{"n_layer": 25, "d_model": 64, "n_head": 1, "n_kv_head": 1, "head_dim": 64, "d_mlp": 192, "vocab_size": 31805, "activation": "swiglu", "norm": "rmsnorm", "norm_place": "pre", "norm_eps": 1e-05, "positions": "rope", "rope_base": 10000.0, "rope_fraction": 1.0, "qk_norm": false, "attn_scale": 0.125, "bias": "none", "tie_embeddings": true, "parallel_block": false, "init": "normal", "init_std_qkv": 0.0613, "init_std_o": 0.00867, "init_std_up": 0.0613, "init_std_down": 0.005, "optimizer": "soap_variant", "lr": 0.00781, "lr_mult_qkv": 0.7, "beta1": 0.95, "beta2": 0.95, "lr_head": 0.0112, "grad_clip": 1.0, "warmup_steps": 200, "schedule": "wsd", "decay_fraction": 1.0, "decay_shape": "linear", "final_lr_fraction": 0.0, "batch_tokens": 32768, "seq_len": 512, "doc_mask": false, "train_tokens": 132500000, "steps": 4044, "dataset": "wikipedia_en"}
Each number is 128 + 24 x the weight over its row's rms, rounded and kept within 0 to 255. Layers, rows and columns count from 0. Numbers have three digits each. The size before them is the row's rms in percent of the matrix's.

# gate: layer 14 MLP gate, 192x64, rms 0.224, rows 124-154, columns 0-63
# up: layer 14 MLP up, 192x64, rms 0.23, rows 124-154, columns 0-63
# down: layer 14 MLP down (transposed), 192x64, rms 0.219, rows 124-154, columns 0-63
gate124 111:128154120069150077136185157149104075146121105124104177144179125154132136139118130148084126133087121114123125147164124098129146160128120134115126134156146154125135117134122097172138145140119122
up124 108:130127110155122140105134093117159181126111155117139128107143170103140115102155152154154103122122063122119138138116099126121117109194080109109133153100135101120146129137135121151117077090125109
down124 103:163102138086125148154130116110166139165092112114176133104112134128133122121166141161165129084142109133149147144101131131148095118178088145103100135115146120087125163170135148115113094117126108
gate125 100:139117076119121127136188168119136139125100098152090083173113070136092126098107139101144178112149112144082143121129160143144108121138104132107126145120152114102147130150151138140136111120147131
up125 095:141122109162109168155106104137113135115119112149145102154133120090134149089116155079153146165085142143136125121128124086152149151112114095157147118118120125108068166084148141139133127090151149
down125 097:164150127160145119103137098116134157122135128079108136087165173100151133126115080142113102125122120122148138147138089155117159110130165135140118156151111152171095140131105081142122117084161110
gate126 094:132091087110095099122092100143126132162102122174135118104140143124140110112111145110133133080169152122151133126170114126121088147134141174141148128098137159096163152108131094084142140154133162
up126 089:141157185114128140130160140123120132124164115113131139153087108090128131154126118118087136133136093127152144140094120131142139129154106136152111152132101073123118161054125114110132157125068107
down126 097:146138178187161088113166149086106162096138154071140168135104136130138126111106100144113127129127084095129118129102103119162113139145132125139111159119143086139126101131119097134143107118114128
gate127 097:153103142138153152157116103108145168113171155109124159105144107123123132127092153120109151138109128182095171100147140145082113110102111119123122135163167125128104145124120129132123181084097098
up127 106:135110146121092088088121110147133127184121126124102144112115131120164141088088094102102124136167096142096105127137147114073127146112153132119117139126118110201134125118102120177106128136132134
down127 101:136097148161136143101094164112169142154147132114134153130144124129144112100109147090149129145120149169120074112122160145084102112108099146104125147129101095130153141195109101119107124097113145
gate128 098:127129101141154099144125141144135090145119118104157121144145132116142162084136157077096092114110091176081114147139111112147163120148134132146165106131161101133166144141134164173131111096115129
up128 080:104114131172148133118112098162132100121143127130150118106062116105125137143101090096125106200154130110117140126150128091131136151113139154106155096107088089099096139140116127133128099140143156
down128 089:147170137199134155149130140148135101116117087141094140146110149152114108117139118138110142147140173101105119110119123149129126100144112103126108129111151178142094091083131146122152187104118116
gate129 090:101127160137172142142117115150128129109133106124192143112146124102135104104125133137097081143102147148124142115073101130117114123087067121130121150096160113078097143125124130105088133132101137
up129 104:162070129113148129117107110144136133135083159130152090164098123146148179126111103123101144099131126110145144120158110132124113128146112147126073090143123123139120082125081157162093150125138154
down129 110:122128118195166151138127141139156132101139100079191124112132134120150102166106140151118125144135120095139126113123119075113159146149097160147106132147099088126144153138133095108104107156122125
gate130 115:090110152125127149163131190156135142139122124144152138193146135128102095084127091131124107134117165143151149129133122141108113143151111101142124131139171149176144176141141104134110134089146102
up130 108:098086138118112140139128160139125173148136141095136149139127101144102127197138131153107153153153138123128144095108120133139086113157117115139111119122166137167140156144101109130104133144070072
down130 099:125140130106137130079100095106120078112167189134116127105102122116125133151116164131136133111079119142145101152148146123160163131118132138103137106094157116107132076119127149107119091184133122
gate131 099:149128130125088096146170108120126149102081114113150153126133118153104128101126135124133107146141172112094136141156177128129119122117132108162127174104114078084107158150134136185089122142141144
up131 115:111182146162124117074112133128132120114150130128128111128120096120156098102120107087105131127106111152119116075117144143086115124154050140103156126123146172100134106137107129124092113129139152
down131 107:125131139086120113125162127096132091134166155114144145184137106125128121091130133102124093153119127142147097187108182129073131127117135126094119151152144174138119138144090133093130134157143125
gate132 106:128063108120096106118177115141148117121163107072134139112125137123109143093115117122167130118118119145109128169129137159120094147092113096112165083106114133119128135140155132124090127122107184
up132 095:110170139182115098130108141088120108094102107186129151145137135143131131111117187152114157151107121153097105163141114162141125125096168141100129115130107123116131076143121162123127113134095129
down132 093:159091126126122141126093103143135113141160088102163118127121091099114140094100153160138129145114136119129131183116092143132142106127121175100109084164121137127122128171111099098088080113114132
gate133 093:082121123115112105137130132106153126126167177127089114160121126132114134104098088142108153118090121121118124130142135166140087119129183152107141123115167144194117100089129135098150102109110142
up133 097:129134130111160106130155134149147133145160148169117128091127116092128132137119089123091153089121180122111111109091168159080110098163123124114128084154150112148120116109131122087158099163111120
down133 090:146117129131118122128099142153146124151151168106119098163080123105140149081129119146107169123066147158151158120102153149162142128122141131101182121129139141154123119096140132123175130124079140
gate134 101:129140110123112132144135120111152107140137166103073123113126131183140117129109131103134127160148136133124097151126120152104101134132187138101127141160134071116148123108161163161065131127081138
up134 089:086130108098128158120172147118106121144108113137113117140114143094197133113083170096121140086122126136124104096139136143114127134099131134176145113159110149168133141155100106107144136120152082
down134 091:130134110106147087111122182145145135148170128131118169133113158130125107113108140149165101137130134130148089114152116130110122080109140120077138133131142148181140169123131182091169129147151144
gate135 110:096145093099095114144162123078156153105076123142145116112140116141127137142122107105121106103131116138119157080139139103136167163158150136082151141127106132098097120161141105170114163142154127
up135 092:103093117101094155164155150106128146062180121171114142091148155123122100134135135131115110104155130131130140140117154129115110147126106127114151129115063155140146097136138154166170121126147131
down135 093:177113171165089135135143166134111140132109141139135145121185148149121130160140139125151176166131109120120135115129192114134106089108139121164105152141115145108112123145093101137153141158103140
gate136 096:106118109126133143148162128139145116102150145092132148110143099128162111153134116125104125156114135082111158139101122126084136133189089127073164112104121123095104085154127104131140143105079145
up136 106:132119100114085174153114152144153152101132142112118129122092182121133069124127141122136181127139171148161134140145092183121097137124143122151147136102140132084118124110168122153137129124104126
down136 107:142130153131114130118138150099091099108136123116096075148138131130093135105149128124133157099144141135106116115146150120138138132117129165139128151081102169172082151101153154090153188167118138
gate137 094:149084127112096133191148112148124139130122102105132152125095140077161120106110139101121147079079143110113110141113146092121105153172113117126142122115116132139137112128121159144089084121145171
up137 086:143120104095102091119111087126168144112142109129143117103095122164132162081113133126119133157138137161138146126132091105109147107133101117159166101134189147084097144146112099150164123156143121
down137 094:152120141163161110156111157102137108148133130133128113167147119113132154123102119113149137149123118162167124131143152172150159121132153152148123138151061126132099110145135179112102173138068110
gate138 086:109105126132164143122104125112131123063093117158102142159136122099122113122161149132082073171165144123123118097097116102143129110091170106161150130129166120141100123156115131135093142141129128
up138 104:087123119154109092122134135114122154141163141103110164154098105129126132174126129120133132159138131136105118133143158174132121130087130056138193140125152114112156107115134098124141147078103125
down138 107:119105138112126107110130105119091180104143107137119168127119115117102161163176118132112106176152141132092137095142161110153130153134147107146207115136146114137126132133115125129144118078100105
gate139 103:135128123123132110137145066079120167147069150158132137121075114106074152148146113141107121147148136129125084089151128125137134153124129116180144119151122125109141123114167133114124169148124110
up139 095:159118116128081187132169143125117139102134163116147144140114138101136131165126155101154155141101074126156125117100150108121135136190117108124078135168116138134150144146161120117122102102143116
down139 092:152114132144149099103124198156140095141171109119120128152143134169173147096119111102124137142154145112174148127097112153123118119142104165115128138097096115125125133131110116127117105123188174
gate140 097:096107114140138149125147125163119114137073076151155096127148098088116138122146114159106168137118130109164137133133140150113085091170143128107132109117165176107132117123094127080118119153138126
up140 088:128138090134105142146123104144119152130098122148137107109131174117102132105138136172141143157139121071091112125167142117118103162108158119150098116164109111104113072133166114126096113122078100
down140 096:114162101106114130116148106138105145085114100137109115151149123128100128150125140194125136116116175122105101144164116105153117150148113157140153104140141112169114149109169126117156098157177084
gate141 120:123147082089133156123128129130141135122107109147097140136172120134141104095088162153086139135141120100144115171087064134130091173093122162134117154117161131120104151126141125114103106141123152
up141 100:077158116143091133105177097117143098129143121089122096141175115110142135115108144156136114111133121140166163102124110098129099094146094165108176100122132102096104139107132159104127146115128111
down141 100:129101154119129091138117158115140136193159137108123099109147137137094131186127085148170143122163105143116154101121142108121091142124127099126156142162167127127153146129135137107120172122144174
gate142 097:134134131146149094138176094139119117101110154120104138125103055135133127153072125131109121154088124150129115139156117166122095140119115109130134133125123112154088158171105071137146116094113125
up142 105:120132135134128142143110102113118126128101142105162140096166158152151104156114162103119117152093114093162134162159139122138156175104116129160080146138116162130127144140152129081084129171138089
down142 109:100113127135126111104124098103125118110117124160196116112086107121118142157138154109061082146093111136131130130139166117129142165165095127141122122123105155115105129117127128101113100172159096
gate143 117:098104158161164124161133146130154179112105102116139165115121140118157137109150145147118139114129103099151148149076115108106089128107102115154137148144168093152122165112109073116108129104109112
up143 121:102176105095092143077112111118128119157136183157106113115131132131150110126090171110140156149140145143140122119120129133115104119130176111105106139093133121106146066124148145114169158097133136
down143 106:135113136174130099128114135126139160110089077091142110141131141133154143109123132128136131125160143102104170111105120143115105148142107181145123123187127143168090178096082112138117112131111107
gate144 096:118100120139111115127148141117152185163137077156158157090106117106165144156103103133117065124122131139120117146146134113101146140131120105127135167095107119127092108142154105106135130131087177
up144 108:134115152179139119131154099128183133118186104110113106067153143130119171139130114092133109129112118095108144152131109138131142145126127123146160110087116160138141127140177138098084159134138114
down144 102:164108149037123140104141122126151138115128205104092094147149132145135115148152119122130169151153154115095175135145147106135143125127133136146137144120145129125115130139140118128104122081129107
gate145 097:128135098145093123078160152128149104096137097145129167138135128100109141076175102147092108112129092085151116114114113139134128169097126113111150158105146147184132114137111149132138161132135151
up145 083:129154149130182112157109066156151124150118164110053113096157142148144073103136139137117140108119134113129125142127143131142160123105132147108127109174141119096117106095113095145109123140120124
down145 096:130117098111100080076134181108140118132154111118163165120124098117112127099115113158121104161136124102162126125143113133128121150118159079108140167106137125166124133177122145115146180114125150
gate146 100:097094116118115148088090100102132139113157116114126136139116093082082107116140089117104151098126127137145158099114100132180128140091148122110126100092124151100131135091134127122103151112070134
up146 099:121121122147164084123115142151101115126142103124101148128122157166150120115097116101100100125188150150113098155167132170092105153107079146161093118095127128153126100120127127138127090142103145
down146 094:081142129108100151142105131082118156151151113080133129123145091116135115105163114123153145100094124156128168140116100137162155133118166131085144115094159147111119134122156144099121157093083120
gate147 097:150128095136127111152151156179098140139107125142131134148122127114092170085147071139106145147169144092115136129136114107132115156171100114093147134093145074089145137116134146125125143137093115
up147 084:108151149097126105095103099135123169118136114127133147095125132119093093097097156123114142122100094076111120163144150122112116100059136154134145117096127164105113083130096138129131150123162126
down147 094:087119114136122135127119183135107159163126137109159132155165126104127157138125088126124139102131101134166175099158144117140096177152132146103112159169126086128115148143118161123130158158094140
gate148 116:085108150139152100116142134131164155102109141109111153129107104149162127092109126158143121101141121091141113134113144149087138129146110114105108102161186132156129185118110095162088127102099137
up148 134:132045099159180092155132158153143133099138127116127134147111136098153146143153097152139139126129156142138155142143139121159108081107100132150106091120103108131115157096116130132103122144090126
down148 098:129161125111166129127164129140142117144154159152171153101180121115093100136127140127118162151106133143138067136123144076125142117139140144106105146105134104081157083145115130090113110123157143
gate149 089:134152100131121127114161086096152115116094145112117154151120102158139140109109153110078147120072131143138115144134137168137112161116135078129123141155169152115135151131091135116128139103198138
up149 095:145108137093116139113096141106137139101104107108131111099149109129095151152129095120116117116151065097152120136114165117161170133109152098112100157148158151156159134133163110092119117174166131
down149 092:148127123124110112120109094130101117095117173132129134168048129122135122080163164125132122134075122101127118171116134179100140155150119135148115147136125134149133108109105104129097133125147169
gate150 097:131119107113154148115123134118147167174115113157154111139115139112147199141094145147099146139156123161109142104089120086104142126149134136112128180149136138100156145145105113149094150133136182
up150 089:098125093136131159145182107143095114114128135133157119160121107087126115109108172101151122153134103155107135124115107105122125128117116163111162132111109111156120113138174146134136084145093055
down150 093:179140109134116114188121150112132149134159106092084146105150152149134107102140111149138124098119112071145126113127127133144126109106129180066126130148142128157124129119084141104135170127153130
gate151 089:143090140159134115131126151116119112155125102155134150154150106098113122139105132109175087100072107118118055164124162127141111144128190127121100134147121134129103109143152133159132105156113142
up151 115:149171133140149097126124106105096175172124138131118151145145094103191117121151131139141106147099128135117096150136141139137120111160108121159100158165131132145187155079158105140131141139110113
down151 115:124134109135142127156132131121094103120096119129106128168169142122167158135115111123105067140105140134121124066142134172111119130146102130179141114164119157145101151090140159181137141109141125
gate152 110:141094148143139111119114146117163097107090098106145157133104093149110137110137138109101108142138145113079137117139169151140083100127127120105144089117136138101135089120115124095140161127059090
up152 114:127103107138176127140105191113155144131116104100146147095125173086097133147096090103110152132119156147137136122138149115139171091119128070138137126125155151134121095073122121112123125123132111
down152 110:090107158149167162104103126162118173113134134135116134067128152118073119152114130125115137152114143165106112133132133102149123095065095131133132121106135142101110092112106147084132141147144130
gate153 103:135139125142114102124140187141099106070083155150163131136187119160152135127124127151109132086165164128092161143133136125143141122090125111129137148123110109117168121174114109147130140108111106
up153 089:117149123141084136131129062141136137109136079117139119108136115104107148139074140113130122147141129103142144083102113113084157147105121181093133138134158124125072148117136150126124108164166132
down153 094:151151158149123126140145079126111130170123138138124145140167083115101133153124132143177126197098107137197118104144158143131127120134127078126134133126138150110143087146137169130145124126128142
gate154 100:124104111158123152157118141140117118121180088139142138133108109122130133117120145115108100117127129152053111138127137130072125109112171167146138112164124102102172119125128084166156164154116123
up154 094:171136175121166128121140135116156130105120074127087095089108127148134124098137137137133082131129092156145142116130177159160119143113134121121098082105087165137134117140116139122100125125117176
down154 098:087141079122114159153079118118106130101113120123119088148157153129143173127141082132143101076130147127115137148105078122090143164135138144124117134125143123142093157086129144123154157111145106